From a checkpoint of a small transformer trained on Wikipedia.
Size: 4 heads of 32, vocabulary 2048.
Architecture: LayerNorm before each block, rotary positions, no biases in attention or MLP, untied embeddings.
Training: a variant of Adam for these matrices, 9817 steps.
Each number is 50 + 15 x the weight over its row's rms, rounded and kept within 0 to 99. Layers, rows and columns count from 0. The size before them is the row's rms in percent of the matrix's.

# layer 8 attention key, 128x64, rms 0.167, rows 10-32, columns 0-63
063:21 42 59 25 68 26 24 60 43 22 46 56 62 63 66 75 37 55 66 68 59 51 30 45 43 43 28 44 44 60 19 39 75 64 58 65 42 35 37 23 53 65 37 55 49 28 45 72 45 44 66 61 55 42 36 55 75 32 41 57 37 50 45 60
115:20 51 40 38 73 65 28 38 32 44 48 68 57 56 79 46 25 52 79 88 64 52 56 43 27 28 43 44 43 75 25 45 45 58 63 65 31 54 61 50 50 77 47 61 65 47 39 68 36 48 40 47 66 32 60 67 59 27 55 57 38 60 47 49
128:76 47 47 64 29 32 68 67 62 52 56 50 50 35 28 52 70 40 21 22 60 42 59 51 66 85 53 86 55 29 74 53 53 35 62 38 62 50 46 65 51 25 43 52 22 50 66 30 57 53 32 59 36 67 30 32 36 57 59 49 54 49 56 42
080:65 58 43 53 42 54 62 57 60 65 55 38 24 43 30 59 72 56 35 30 94 55 42 64 94 44 59 40 28 47 58 37 39 55 37 66 47 22 42 65 46 34 37 46 18 49 50 42 48 67 41 44 48 87 40 55 62 47 56 60 47 45 68 47
117:48 73 63 58 21 57 59 48 57 60 73 45 48 48 01 39 65 45 32 16 83 57 45 47 47 47 51 48 51 45 57 41 44 50 36 49 73 32 68 73 61 40 54 50 13 44 75 36 41 69 28 30 47 62 46 53 62 45 51 46 63 45 53 40
101:42 77 69 67 38 47 70 52 65 53 82 51 50 59 34 44 61 39 38 34 69 40 29 63 60 87 44 49 46 23 51 49 48 35 29 42 56 31 52 73 28 18 58 58 34 47 52 41 50 62 46 57 28 60 50 52 23 84 44 52 63 44 63 57
084:44 43 26 73 55 49 51 63 84 37 50 34 52 57 51 55 57 66 48 57 50 50 50 33 57 46 66 24 36 76 21 51 30 69 46 43 66 63 28 45 40 30 34 49 46 41 84 61 66 67 49 59 74 62 68 34 42 55 60 20 29 69 48 33
083:30 62 24 42 42 28 68 49 56 37 43 52 52 54 38 75 64 56 58 36 66 32 53 55 38 81 66 50 19 42 59 30 45 76 47 54 27 44 39 52 33 47 56 90 46 41 67 31 64 45 54 59 47 54 12 52 45 42 55 64 56 21 60 57
097:40 61 67 47 55 36 52 62 50 32 52 57 58 55 68 31 60 52 52 57 68 44 18 32 49 20 70 41 26 24 45 50 58 43 55 45 74 46 43 42 49 21 54 47 74 39 74 43 67 52 57 15 71 33 64 53 61 65 18 42 68 58 34 60
096:41 50 29 51 23 36 38 38 47 72 61 30 66 36 34 36 57 68 38 75 69 55 42 48 41 77 61 50 50 59 68 58 26 43 33 64 65 50 36 58 83 26 32 64 56 30 46 53 73 47 45 70 67 58 62 39 60 26 46 74 41 29 36 54
095:45 32 38 46 60 40 44 35 39 43 42 38 62 66 42 44 49 42 63 60 68 46 83 52 46 19 72 49 39 34 32 50 53 57 43 49 44 24 35 35 52 86 39 54 56 47 64 52 52 38 41 30 53 20 53 64 70 60 99 53 34 60 65 34
104:63 40 70 67 45 46 60 45 59 46 59 76 45 53 23 26 58 66 41 44 47 66 57 41 53 83 44 64 45 37 42 30 45 57 39 33 56 47 42 77 19 39 37 74 24 46 45 27 62 60 25 69 41 77 63 48 66 53 55 32 77 36 50 35
098:71 67 31 56 33 58 56 55 66 90 70 37 59 35 48 24 71 54 55 36 49 21 52 53 57 61 59 87 58 44 81 35 33 49 45 35 45 46 62 69 34 43 33 42 34 44 58 41 71 54 45 57 40 66 21 44 23 49 51 36 49 38 56 43
105:44 40 73 46 77 96 31 54 45 46 29 41 63 61 78 44 56 69 63 60 42 47 56 41 27 32 30 19 49 76 59 36 37 57 39 65 45 21 41 46 60 53 58 50 68 49 46 70 64 38 60 54 46 22 73 62 53 55 55 53 47 48 49 31
088:42 35 59 45 59 49 41 55 38 35 22 57 62 58 62 69 11 33 70 60 39 56 34 44 28 42 56 32 34 79 64 50 60 57 44 52 34 45 77 29 51 55 44 55 82 68 56 49 34 81 45 56 69 35 60 55 39 29 50 55 14 51 44 48
095:60 37 50 60 21 41 55 64 23 41 31 45 42 30 57 68 38 34 35 45 94 59 49 57 37 61 46 51 38 41 44 29 59 57 84 33 54 56 33 27 55 39 58 72 44 42 56 37 51 50 76 40 42 79 74 69 68 32 59 52 56 35 46 43
104:27 31 58 13 69 58 49 36 63 51 43 64 46 29 76 65 36 67 59 54 35 48 67 29 47 14 49 14 31 62 46 59 50 50 57 46 44 48 51 35 64 51 73 47 52 36 58 68 76 55 49 51 63 40 61 52 54 32 33 56 42 47 44 88
108:69 52 51 36 30 51 78 77 58 24 53 52 58 45 14 88 65 37 32 38 89 32 42 62 79 56 51 70 61 42 61 44 42 44 58 49 61 45 38 46 44 33 34 47 33 29 65 47 52 56 44 64 41 56 32 21 53 41 56 40 44 52 51 45
092:83 65 41 61 45 58 61 48 65 24 63 71 40 23 43 62 64 57 42 35 53 31 55 50 52 52 59 61 57 49 53 63 46 64 78 31 40 34 60 71 56 24 34 64 33 43 79 63 18 60 42 70 60 46 47 30 42 39 45 27 49 62 32 74
090:30 46 45 72 44 81 35 66 52 50 50 36 72 53 41 35 57 60 56 42 65 43 69 59 36 79 43 66 41 40 42 24 19 51 57 20 67 61 66 70 69 65 59 66 50 50 32 29 23 55 54 58 47 52 68 40 48 50 46 12 62 51 47 35
096:56 51 58 65 53 54 49 37 53 89 71 31 33 53 31 47 42 61 18 54 52 43 57 38 52 66 43 51 34 27 36 59 44 73 47 31 68 11 50 83 56 28 34 33 40 33 61 27 61 54 45 61 80 59 32 48 52 49 59 44 35 55 53 61
085:64 45 29 56 75 44 15 67 27 41 33 74 63 56 62 64 51 30 54 45 60 45 46 39 51 47 59 43 69 58 43 34 33 67 66 71 62 42 54 47 52 87 58 29 50 49 26 79 27 52 56 19 26 75 39 64 49 51 40 52 51 53 55 51
091:31 36 59 47 63 40 49 34 47 54 29 56 46 70 80 44 47 42 66 57 60 68 64 38 31 24 52 15 72 67 33 79 54 42 46 42 35 47 60 42 77 60 56 36 69 49 39 53 44 52 74 33 62 05 56 55 47 48 41 50 36 32 47 65
# layer 8 attention query, 128x64, rms 0.164, rows 11-32, columns 0-63
054:66 61 70 51 68 40 78 41 47 66 39 24 26 63 49 57 55 24 58 42 51 52 24 59 37 53 51 57 67 70 61 65 41 56 35 43 54 59 54 24 75 47 69 57 64 42 66 64 51 06 21 59 37 28 65 37 32 47 64 41 38 44 59 48
052:43 40 33 41 41 36 58 70 68 20 56 62 64 17 54 66 44 75 43 36 38 43 52 23 63 63 17 51 32 27 55 21 55 66 65 42 39 56 54 55 32 49 49 35 52 67 48 35 35 49 61 32 26 56 41 42 63 64 18 31 60 46 48 45
115:38 35 68 44 36 70 32 51 45 56 47 59 60 38 69 41 48 53 54 64 45 58 74 35 17 30 58 35 44 43 19 69 63 38 41 60 50 43 52 44 80 73 29 58 76 31 49 62 41 32 59 46 74 27 72 72 55 35 49 62 78 44 41 43
101:40 37 54 34 46 64 47 39 31 58 63 44 43 65 45 28 47 50 50 65 64 73 44 61 52 42 63 34 35 40 37 51 27 61 33 60 29 63 48 46 62 58 24 82 49 39 38 71 23 41 64 76 68 67 73 42 37 64 36 52 76 35 83 64
096:27 67 54 46 54 51 24 55 53 49 60 65 33 60 46 60 42 62 64 70 51 28 78 61 27 43 49 51 53 52 38 16 48 61 79 56 28 85 43 66 41 54 27 73 65 66 52 38 71 51 63 51 47 35 61 50 51 17 39 38 49 33 72 45
085:47 69 31 45 39 46 51 23 66 73 49 60 49 41 38 57 49 28 61 27 63 63 59 56 29 50 42 36 40 63 70 83 66 37 60 60 19 63 51 59 43 67 83 52 33 55 51 67 66 43 40 41 60 29 35 45 40 42 37 71 72 24 30 48
090:41 71 71 67 41 45 46 62 73 79 72 37 49 46 53 10 25 50 41 55 49 16 60 41 44 46 40 70 53 50 29 57 50 49 60 35 40 62 29 45 49 52 56 35 55 47 44 58 53 61 43 36 62 19 68 44 63 66 14 33 61 78 42 44
101:44 61 44 32 48 62 39 26 81 29 51 45 39 53 48 53 43 54 47 68 53 33 54 46 58 64 71 46 37 81 44 39 63 43 34 72 20 49 43 64 26 66 53 40 32 75 53 51 54 64 25 71 61 89 55 33 53 45 57 28 57 32 32 67
098:55 50 54 39 59 38 55 65 72 58 45 75 85 23 49 50 55 28 52 51 49 34 61 80 58 40 31 46 46 64 29 62 32 42 38 34 43 43 33 70 68 71 62 59 29 45 54 30 18 17 67 40 52 59 63 55 34 53 42 51 51 36 62 72
095:40 46 80 31 30 21 46 61 81 63 61 42 23 49 58 47 57 55 42 68 61 61 20 45 49 56 45 42 74 33 59 65 67 73 45 61 59 27 56 40 54 32 63 49 43 65 29 88 49 63 61 44 37 52 43 53 28 41 45 64 72 32 48 50
104:53 61 21 47 47 66 26 51 49 64 54 48 34 72 56 56 40 40 57 30 43 33 51 54 37 41 65 71 90 62 31 62 37 47 54 44 15 47 71 45 77 24 55 46 65 51 16 54 60 34 60 55 65 53 45 56 63 30 48 36 60 54 73 71
094:47 34 61 72 54 25 35 41 51 63 48 62 59 61 61 47 27 72 49 40 23 29 61 59 65 36 32 58 41 36 57 48 51 58 50 68 25 42 17 38 44 68 68 52 62 54 57 43 66 46 69 26 56 65 51 65 58 88 28 79 48 45 42 30
108:54 73 16 49 40 24 56 52 56 56 24 41 41 31 40 36 54 49 55 45 41 49 28 53 83 52 77 46 62 64 30 36 54 41 64 75 44 61 47 67 49 61 61 50 59 21 53 63 44 67 48 64 40 52 30 36 60 46 64 70 69 16 74 37
092:54 46 46 42 66 47 55 49 53 28 60 34 41 59 37 70 59 58 51 39 54 47 56 27 59 44 58 51 63 49 57 56 55 59 57 24 50 96 32 86 64 53 73 36 34 21 52 63 65 50 20 79 44 46 76 49 30 57 56 72 49 63 71 54
105:43 48 63 27 59 77 48 60 40 60 50 63 46 41 58 43 47 41 48 59 49 45 46 08 68 59 51 53 24 45 43 64 43 91 50 32 24 22 80 59 70 51 35 31 44 50 45 34 65 59 48 48 61 61 67 35 49 47 62 14 61 53 69 60
096:68 55 44 62 24 41 55 45 63 36 40 47 51 48 32 41 45 42 62 46 78 48 71 64 77 67 35 37 32 62 50 43 63 51 28 68 50 65 50 57 53 50 61 33 64 34 38 65 14 32 46 56 73 49 65 36 92 60 36 49 77 67 33 47
103:17 49 62 21 45 71 46 52 47 36 23 55 61 71 56 27 45 35 33 81 55 76 59 31 43 47 44 58 48 34 59 58 69 54 46 44 48 58 24 44 47 52 80 31 74 68 76 57 44 54 57 55 59 30 48 54 31 52 61 46 50 87 39 51
095:41 37 43 39 43 74 72 63 43 30 49 47 75 62 47 38 61 49 60 21 57 58 40 41 35 46 48 53 54 58 69 47 62 58 29 51 46 73 33 50 45 69 72 24 69 46 54 61 61 06 55 47 42 22 28 36 67 79 25 45 60 64 51 45
101:60 62 55 44 54 50 60 55 01 98 40 56 34 63 53 59 42 48 57 53 45 53 20 58 45 52 32 53 28 70 35 57 38 66 36 52 40 66 28 34 61 40 71 45 44 46 58 48 74 59 31 48 53 68 31 35 38 39 58 47 51 38 73 72
105:37 22 48 53 45 47 46 40 71 62 62 88 56 39 44 35 63 45 61 46 47 48 30 72 33 47 52 28 71 65 57 64 54 62 31 78 55 84 38 48 79 46 50 65 66 44 43 34 55 10 36 35 23 43 58 56 42 55 56 50 53 38 35 50
089:40 60 62 51 56 54 59 38 24 53 44 19 45 37 57 53 56 82 38 47 54 80 47 49 55 65 71 58 20 29 47 39 54 40 69 61 34 31 62 39 19 50 19 17 38 42 53 58 65 32 47 36 61 67 53 47 44 48 63 80 46 44 71 46
083:43 62 19 56 40 43 47 53 61 33 52 55 52 30 44 77 48 58 37 69 70 60 59 49 60 58 71 57 42 57 34 41 36 31 55 32 29 21 56 67 35 62 52 53 32 29 93 32 47 67 41 77 80 71 49 45 43 72 47 67 51 48 47 42
# layer 8 attention value, 128x64, rms 0.217, rows 0-31, columns 0-63
091:71 44 79 50 36 60 53 62 42 69 58 35 58 31 55 50 53 59 37 74 68 31 42 64 55 45 66 56 38 57 53 12 70 38 33 86 57 42 32 56 29 43 21 32 58 53 39 33 48 52 65 47 29 63 52 60 34 33 34 60 51 80 40 60
127:49 56 26 55 62 48 51 47 62 35 53 49 38 18 51 51 57 50 52 42 58 71 42 50 58 54 54 52 32 62 36 69 63 50 81 14 42 35 51 22 26 67 25 58 69 67 75 40 37 29 30 49 65 53 32 45 47 37 44 84 56 24 41 48
109:41 97 50 44 60 45 48 57 51 65 58 27 63 46 55 68 39 49 43 54 62 71 43 74 50 46 52 57 18 78 47 29 55 63 85 66 60 56 50 53 62 48 35 24 42 31 30 31 55 53 66 49 41 59 35 63 38 41 63 43 50 66 16 43
108:42 56 38 64 64 40 69 28 75 49 58 47 49 62 48 21 27 51 48 48 71 49 62 71 49 46 61 58 40 57 46 70 67 82 51 34 26 48 72 67 58 54 45 41 55 32 56 60 47 74 40 58 28 53 76 35 38 35 55 27 65 34 10 40
107:50 54 54 31 46 49 51 56 59 59 46 39 36 55 55 64 62 23 53 32 42 74 01 44 50 54 55 35 90 59 49 36 26 55 84 64 46 69 58 46 49 53 56 76 49 49 42 45 20 52 58 41 84 60 41 55 51 51 46 59 53 45 20 43
119:55 53 33 62 31 41 59 52 76 27 47 46 31 56 58 39 31 35 56 56 62 56 30 35 40 59 57 53 55 49 56 77 49 40 62 27 56 57 98 70 68 61 59 43 43 42 38 70 50 35 31 59 49 41 31 72 36 58 40 16 46 45 16 59
116:47 33 47 37 38 34 39 48 46 49 45 78 29 63 50 25 32 75 41 42 50 42 61 44 35 52 73 50 25 48 28 69 44 72 48 52 42 68 41 66 39 52 33 58 56 49 60 87 42 61 30 62 30 67 72 48 59 58 68 54 52 78 38 15
098:47 38 48 37 46 44 57 51 24 45 49 39 51 57 47 74 64 17 61 28 21 64 30 54 48 50 33 41 39 55 32 39 32 51 57 28 50 51 75 57 28 46 55 68 51 46 51 82 36 60 75 78 75 68 61 36 74 50 49 81 39 53 46 41
105:56 41 52 62 68 51 67 44 44 53 51 46 62 56 45 52 27 51 45 65 51 56 42 62 42 51 29 63 39 67 55 33 43 56 42 68 63 17 43 85 11 42 44 18 55 60 37 59 40 43 44 64 68 57 56 31 28 35 37 51 64 92 25 64
122:53 50 28 57 58 52 41 47 51 61 53 38 43 43 60 78 49 51 58 41 46 45 43 59 62 52 48 51 77 49 34 53 46 19 67 56 80 58 57 16 29 35 29 76 44 46 48 33 67 33 79 42 76 46 36 61 48 35 66 49 69 12 71 42
108:48 35 71 54 68 38 65 42 57 63 62 36 56 22 43 35 40 47 44 48 50 75 35 73 37 35 65 58 74 62 57 47 40 54 40 36 53 48 63 42 38 40 30 19 66 62 67 36 55 40 63 63 76 61 50 44 06 22 63 64 67 38 42 33
124:65 75 63 52 43 65 72 59 55 45 45 17 23 50 50 55 54 40 63 56 44 55 49 60 48 51 30 48 27 65 74 36 59 29 16 43 41 30 65 28 16 50 33 61 72 54 48 28 37 39 49 55 56 41 55 43 57 37 32 37 79 40 44 72
111:46 58 45 49 59 64 63 55 46 70 41 56 59 25 55 44 53 26 59 48 85 57 18 36 61 54 81 64 46 50 75 62 61 63 27 61 41 19 52 48 55 46 06 44 57 49 48 25 34 47 40 59 41 59 28 44 32 41 25 66 46 61 41 54
104:34 53 65 43 45 57 31 47 65 82 64 51 71 55 47 64 44 44 53 41 54 28 39 29 43 57 27 47 57 34 64 31 88 51 58 35 69 59 62 58 70 58 81 45 48 34 45 47 72 51 64 59 51 20 53 29 26 49 65 23 73 43 61 60
116:63 45 37 36 22 32 44 47 56 34 57 45 16 61 44 47 51 43 50 56 52 29 83 54 42 44 64 58 61 72 22 40 28 40 58 39 66 92 37 37 48 41 47 69 46 48 50 57 65 55 40 57 65 50 80 58 55 55 57 68 31 53 82 69
113:47 61 48 41 37 64 40 56 57 62 49 70 52 52 55 49 38 23 52 23 63 61 62 49 45 53 60 60 34 50 88 32 79 68 44 33 18 57 65 65 39 55 46 69 67 38 38 37 25 52 37 59 44 30 46 24 62 42 47 48 69 61 11 67
098:49 07 32 57 44 88 51 42 42 52 42 20 60 48 48 51 59 47 58 46 52 35 64 63 34 51 50 43 85 39 65 56 24 55 27 83 67 45 61 55 70 32 42 45 41 58 54 65 61 49 55 33 55 45 59 64 45 63 51 15 64 36 61 37
109:59 22 56 41 24 65 73 73 73 23 37 51 30 53 54 32 45 55 56 54 62 60 68 30 37 62 47 40 48 53 73 33 44 56 33 50 87 48 34 55 45 69 52 34 53 61 48 45 41 40 44 72 75 43 45 28 22 18 45 50 52 65 53 61
126:44 31 50 40 59 50 27 38 52 60 50 52 47 71 52 22 68 59 55 19 49 60 62 52 45 51 46 53 60 38 52 56 55 49 99 57 79 73 40 51 81 42 31 58 34 43 45 42 59 51 71 41 56 58 74 41 64 42 52 62 33 29 75 39
131:61 08 67 67 54 66 50 53 52 92 63 51 40 50 44 44 37 63 54 59 48 19 37 33 67 53 66 55 86 27 53 37 63 17 27 44 55 52 64 49 53 44 57 61 56 29 36 61 52 60 66 51 31 42 58 45 30 36 33 44 64 43 59 48
116:43 60 52 46 56 29 57 53 36 49 46 68 24 92 40 35 42 79 48 56 63 43 42 33 70 54 55 48 54 54 46 67 48 64 45 46 54 68 17 51 54 33 44 31 54 56 46 81 37 52 35 52 32 63 75 51 40 78 34 45 22 84 41 53
126:61 31 77 57 62 49 58 32 45 45 26 43 51 39 38 16 57 65 44 42 50 60 57 49 30 51 60 51 40 52 46 69 60 93 43 84 36 38 51 44 49 41 31 65 61 76 69 42 46 63 50 56 59 39 71 28 50 16 45 53 62 53 79 37
098:52 67 33 35 60 32 45 46 56 32 58 72 67 49 45 45 63 63 38 53 41 48 56 67 48 36 72 64 59 60 38 80 39 40 67 26 14 69 41 23 78 49 56 43 41 41 43 35 70 39 41 36 40 49 56 55 81 58 67 65 24 38 47 77
113:43 63 70 68 50 51 40 63 65 48 56 24 51 45 50 35 42 60 37 55 46 52 83 54 56 44 68 44 49 40 47 45 74 40 51 71 48 81 38 49 40 61 50 69 73 44 72 34 58 67 37 15 19 42 31 51 36 23 58 14 66 47 56 38
124:52 56 81 52 57 59 54 53 26 60 55 45 43 72 36 48 53 46 51 38 65 99 41 59 46 49 52 56 72 47 62 30 45 43 66 80 56 50 73 26 46 27 41 45 57 22 35 66 20 38 64 51 60 48 51 40 76 29 44 61 41 73 45 45
123:45 49 58 47 50 61 44 45 45 51 54 49 77 65 40 45 57 10 50 28 60 65 59 45 67 45 75 46 35 39 54 43 57 95 44 40 11 45 51 79 64 55 49 50 67 45 72 50 24 84 41 50 47 48 57 39 44 33 45 73 35 52 36 48
127:64 49 34 59 62 56 51 53 59 53 50 62 36 83 53 25 60 56 43 38 50 36 69 62 72 44 72 60 58 52 42 38 44 37 67 69 41 69 12 67 59 27 42 70 52 48 44 20 31 60 46 36 30 45 63 57 61 51 28 63 12 46 52 69
118:49 50 68 43 57 45 48 36 32 63 51 23 35 44 48 50 42 66 50 55 31 60 53 71 36 46 21 54 28 33 45 57 70 36 37 45 34 64 68 22 70 36 21 53 51 44 40 67 50 61 67 66 29 52 63 62 92 53 78 37 65 45 60 31
109:48 63 68 43 49 46 43 43 54 65 74 37 44 54 47 38 40 54 40 39 59 54 44 70 37 40 64 58 40 55 61 53 86 56 70 51 43 64 84 43 49 38 16 39 66 18 46 51 49 68 51 35 24 46 69 64 61 48 38 39 60 29 04 60
105:40 49 44 49 48 71 32 61 27 45 43 27 72 39 50 89 65 25 53 46 48 64 31 24 61 64 34 38 76 43 46 35 30 42 45 71 55 59 68 52 60 62 74 59 55 52 65 69 20 63 53 43 72 37 42 49 29 65 64 33 54 55 70 42
137:65 52 56 41 42 58 44 48 37 53 51 04 43 68 47 44 60 48 43 41 53 48 50 36 66 48 29 33 76 50 53 44 33 47 54 77 68 79 57 43 52 49 57 45 52 27 66 74 28 80 64 40 64 35 90 54 31 45 50 33 31 51 68 63
104:40 72 52 53 46 58 31 62 44 39 40 55 50 65 52 75 49 29 55 38 48 48 16 31 47 65 38 50 62 54 57 57 53 39 68 89 65 53 61 42 59 49 27 76 55 44 49 64 16 49 38 41 56 58 36 38 84 69 16 35 47 50 76 47
# layer 8 attention output (transposed), 128x64, rms 0.148, rows 0-31, columns 0-63
092:58 71 45 68 38 38 39 47 39 37 39 59 51 35 82 53 77 48 53 70 73 36 41 44 53 25 52 76 31 60 54 52 36 46 55 89 49 44 35 42 54 50 44 42 46 50 37 50 50 59 62 38 35 83 63 36 60 34 23 84 65 72 47 64
126:58 56 54 33 75 71 45 66 52 32 34 59 39 63 21 57 49 46 62 34 76 64 42 42 52 31 44 66 54 46 32 42 60 61 55 30 38 62 69 64 39 31 40 64 87 26 68 45 43 19 56 41 35 45 18 30 40 66 59 61 59 46 48 32
106:31 74 49 40 32 35 37 70 63 47 43 18 56 50 58 63 73 50 50 58 69 64 21 68 23 27 33 41 41 86 41 49 40 64 36 82 56 48 63 47 66 58 49 61 44 41 40 38 31 59 70 43 40 66 68 41 41 35 62 63 59 67 58 43
106:36 47 21 47 47 57 81 39 94 43 60 39 46 58 43 40 62 60 37 24 80 37 33 54 25 21 39 37 62 66 36 67 35 47 48 42 47 80 42 51 68 37 60 61 58 45 66 73 46 61 60 59 51 36 47 54 53 37 52 32 57 69 35 59
099:76 61 78 53 81 45 42 81 27 51 43 13 49 80 34 41 43 31 78 62 47 76 58 41 40 61 55 38 57 71 50 60 45 53 39 45 49 55 65 46 44 67 42 42 37 61 50 62 45 51 28 31 65 67 29 49 27 51 46 64 47 48 35 33
119:50 48 42 61 52 63 76 69 54 78 65 50 41 68 54 51 31 36 22 44 46 50 30 76 32 35 37 14 75 57 29 55 65 41 53 50 67 43 61 71 59 42 54 65 52 67 61 69 53 41 40 69 42 54 40 39 52 54 68 40 30 56 13 68
116:54 41 36 60 23 53 49 26 66 53 79 91 49 55 78 43 42 42 41 27 80 75 51 53 37 62 44 40 46 40 41 76 27 49 56 43 30 53 64 36 45 23 49 52 64 35 47 64 44 85 61 60 58 47 48 61 55 61 37 34 59 47 33 44
100:77 51 41 52 80 40 28 68 22 54 55 55 65 54 25 63 33 54 71 62 64 75 65 44 49 82 37 52 26 59 50 41 39 47 29 26 43 56 57 44 55 41 61 30 37 51 53 70 57 58 19 56 72 34 36 47 39 73 51 58 57 57 72 44
104:50 72 05 51 59 33 27 47 47 44 47 66 37 50 44 56 91 50 55 82 57 40 39 35 05 47 42 70 48 49 45 42 43 52 52 55 60 42 50 35 66 32 45 45 62 63 45 55 53 79 39 47 46 73 59 37 53 36 41 45 71 61 48 72
116:75 50 53 51 71 50 40 53 51 37 40 26 45 61 41 44 24 43 82 46 25 47 43 57 59 61 54 77 28 62 57 45 71 42 47 46 70 46 66 64 42 44 38 61 35 48 54 14 68 14 79 44 62 43 53 59 23 54 49 71 55 50 56 26
112:71 30 41 47 87 42 45 45 47 15 24 50 44 58 38 49 72 39 82 42 64 36 44 37 36 20 52 73 61 73 49 51 50 60 41 44 51 66 65 37 75 27 34 56 43 42 48 46 66 68 53 66 29 55 49 39 39 27 49 63 62 67 60 40
127:51 83 53 64 68 46 69 53 36 25 49 56 45 46 64 66 69 48 60 63 27 25 60 41 48 49 37 60 34 51 49 28 57 58 42 43 52 53 51 57 55 37 67 62 55 69 76 75 35 11 40 35 42 34 33 31 39 46 39 74 78 50 53 79
109:52 55 64 52 55 65 61 65 17 53 09 51 64 74 38 42 66 68 49 34 82 32 34 48 40 54 67 53 66 43 48 57 58 49 43 69 56 55 39 59 60 19 44 45 64 44 61 65 33 42 49 27 20 83 45 41 52 40 48 67 70 56 55 68
098:35 42 70 50 48 26 34 39 42 84 76 34 39 36 23 64 34 44 33 32 28 28 47 47 62 44 43 43 67 75 55 50 68 41 61 46 69 45 27 59 67 76 58 61 45 62 34 62 76 44 80 43 44 32 71 47 55 31 53 43 51 51 50 59
113:75 41 33 64 39 31 65 53 84 27 66 48 60 35 87 45 15 25 59 51 57 68 56 28 79 61 56 36 48 57 58 34 45 43 56 39 41 24 61 48 29 50 27 33 58 43 48 43 68 46 46 61 66 32 57 56 44 70 49 46 36 59 59 49
115:36 66 67 46 17 38 56 41 42 50 53 33 56 66 51 76 43 50 26 30 60 38 59 52 27 56 36 37 69 65 53 39 54 46 60 41 42 68 35 53 74 46 63 59 66 45 46 96 43 51 46 25 49 61 21 35 48 48 43 58 85 47 37 71
098:58 34 41 58 61 59 67 59 27 51 42 26 45 40 45 22 62 26 75 28 17 26 59 72 35 69 76 42 36 31 55 56 54 48 55 62 64 59 29 46 52 46 37 50 21 71 44 48 78 46 48 62 66 44 65 76 63 46 35 52 35 42 56 58
112:60 64 47 54 50 42 70 38 25 63 54 62 37 40 55 46 54 14 77 35 28 37 58 35 36 43 55 54 70 57 59 46 57 32 63 56 65 17 47 44 34 49 62 51 83 57 55 64 53 52 21 58 25 57 57 10 62 57 61 47 64 39 42 74
129:41 23 75 24 51 37 41 52 72 62 63 19 60 54 46 34 34 33 77 31 64 50 45 47 52 82 55 45 52 43 79 49 38 42 43 52 57 61 54 52 36 67 46 58 67 46 52 22 70 59 46 39 59 29 70 63 53 67 51 61 48 60 50 09
120:60 43 57 66 62 50 59 33 51 62 64 54 39 50 64 40 30 48 39 55 40 33 43 28 68 43 71 75 42 56 60 74 64 22 58 39 56 51 09 58 73 34 59 40 22 77 40 61 73 40 70 57 34 59 60 62 51 31 28 54 57 65 31 39
107:25 41 39 58 32 48 68 60 48 48 64 81 58 56 74 34 76 67 41 68 72 76 29 36 57 56 49 37 61 36 64 67 39 38 52 48 39 23 63 21 38 38 55 38 72 68 57 59 46 65 50 53 57 52 65 67 49 40 51 20 46 64 22 39
119:59 49 64 67 63 48 46 23 73 36 37 64 53 63 32 17 75 42 83 52 63 31 47 47 40 68 55 55 56 28 77 60 40 57 53 42 27 86 48 40 41 42 58 53 74 31 61 49 48 66 38 58 40 25 54 44 57 44 26 56 57 36 63 69
104:49 26 56 23 47 63 79 49 88 15 41 41 62 49 62 57 39 69 11 64 58 61 43 53 57 55 40 28 65 42 57 47 47 53 44 41 33 51 64 50 50 76 34 46 51 25 44 31 33 51 69 54 55 47 39 55 52 63 73 51 27 55 56 22
112:35 58 66 66 20 46 49 29 87 46 57 35 45 34 67 64 77 30 52 43 30 41 53 61 66 16 60 49 47 61 36 74 39 44 63 61 40 77 39 59 40 51 61 66 62 30 40 28 42 40 65 64 42 53 41 59 41 29 36 57 68 44 29 61
116:40 63 74 38 53 31 38 45 50 39 51 32 49 65 43 46 79 27 69 90 67 62 35 53 31 80 48 55 55 64 78 46 43 32 44 47 54 53 53 32 64 29 53 39 22 54 53 65 31 52 20 48 43 42 44 69 44 39 49 77 59 61 45 33
122:52 48 51 45 30 51 45 50 44 55 42 26 67 61 18 62 61 59 47 24 91 55 56 51 63 41 59 44 72 54 43 50 37 57 40 46 23 82 17 41 56 60 58 32 68 50 56 77 39 70 20 54 46 52 30 61 60 42 41 47 73 55 66 66
119:50 54 46 51 24 56 69 63 91 41 32 22 63 51 85 40 44 58 45 71 62 52 55 41 66 60 61 50 55 39 75 44 28 39 48 62 33 45 31 37 33 62 46 44 73 58 62 21 50 61 44 32 63 64 46 64 50 54 27 46 73 62 34 28
115:27 51 58 47 47 48 48 29 58 39 69 61 53 43 70 47 39 59 59 59 41 51 39 68 56 66 29 42 14 45 63 60 26 63 43 40 51 72 56 56 87 30 64 68 31 38 55 69 46 48 64 57 53 05 54 67 44 47 52 78 37 67 65 36
109:38 56 63 44 39 33 61 48 76 30 72 29 66 56 62 49 66 42 32 44 85 37 30 56 38 39 24 51 50 65 45 61 37 60 40 61 43 77 52 47 77 44 48 66 42 45 53 69 51 43 70 48 49 42 34 66 51 39 36 69 52 91 17 43
107:68 63 65 53 56 47 24 76 01 79 42 26 39 41 26 54 66 44 72 45 17 67 56 60 65 64 58 40 54 51 48 60 67 47 57 48 44 49 37 60 49 61 50 30 29 57 33 61 58 44 37 63 50 39 49 72 33 53 47 42 46 24 62 64
135:65 58 50 51 55 29 46 55 33 47 74 09 58 34 57 32 76 27 76 54 37 57 35 38 76 51 52 42 52 47 62 62 53 36 54 64 41 42 49 47 50 72 61 21 42 71 65 53 61 50 35 71 65 15 59 82 41 45 30 41 52 48 44 54
105:41 62 70 42 51 46 32 68 31 86 46 48 59 64 48 42 51 46 62 66 44 56 43 68 54 99 56 35 36 42 38 57 55 46 47 48 56 43 59 57 30 49 41 48 54 44 44 61 42 27 31 25 54 38 31 69 35 48 37 55 53 40 26 65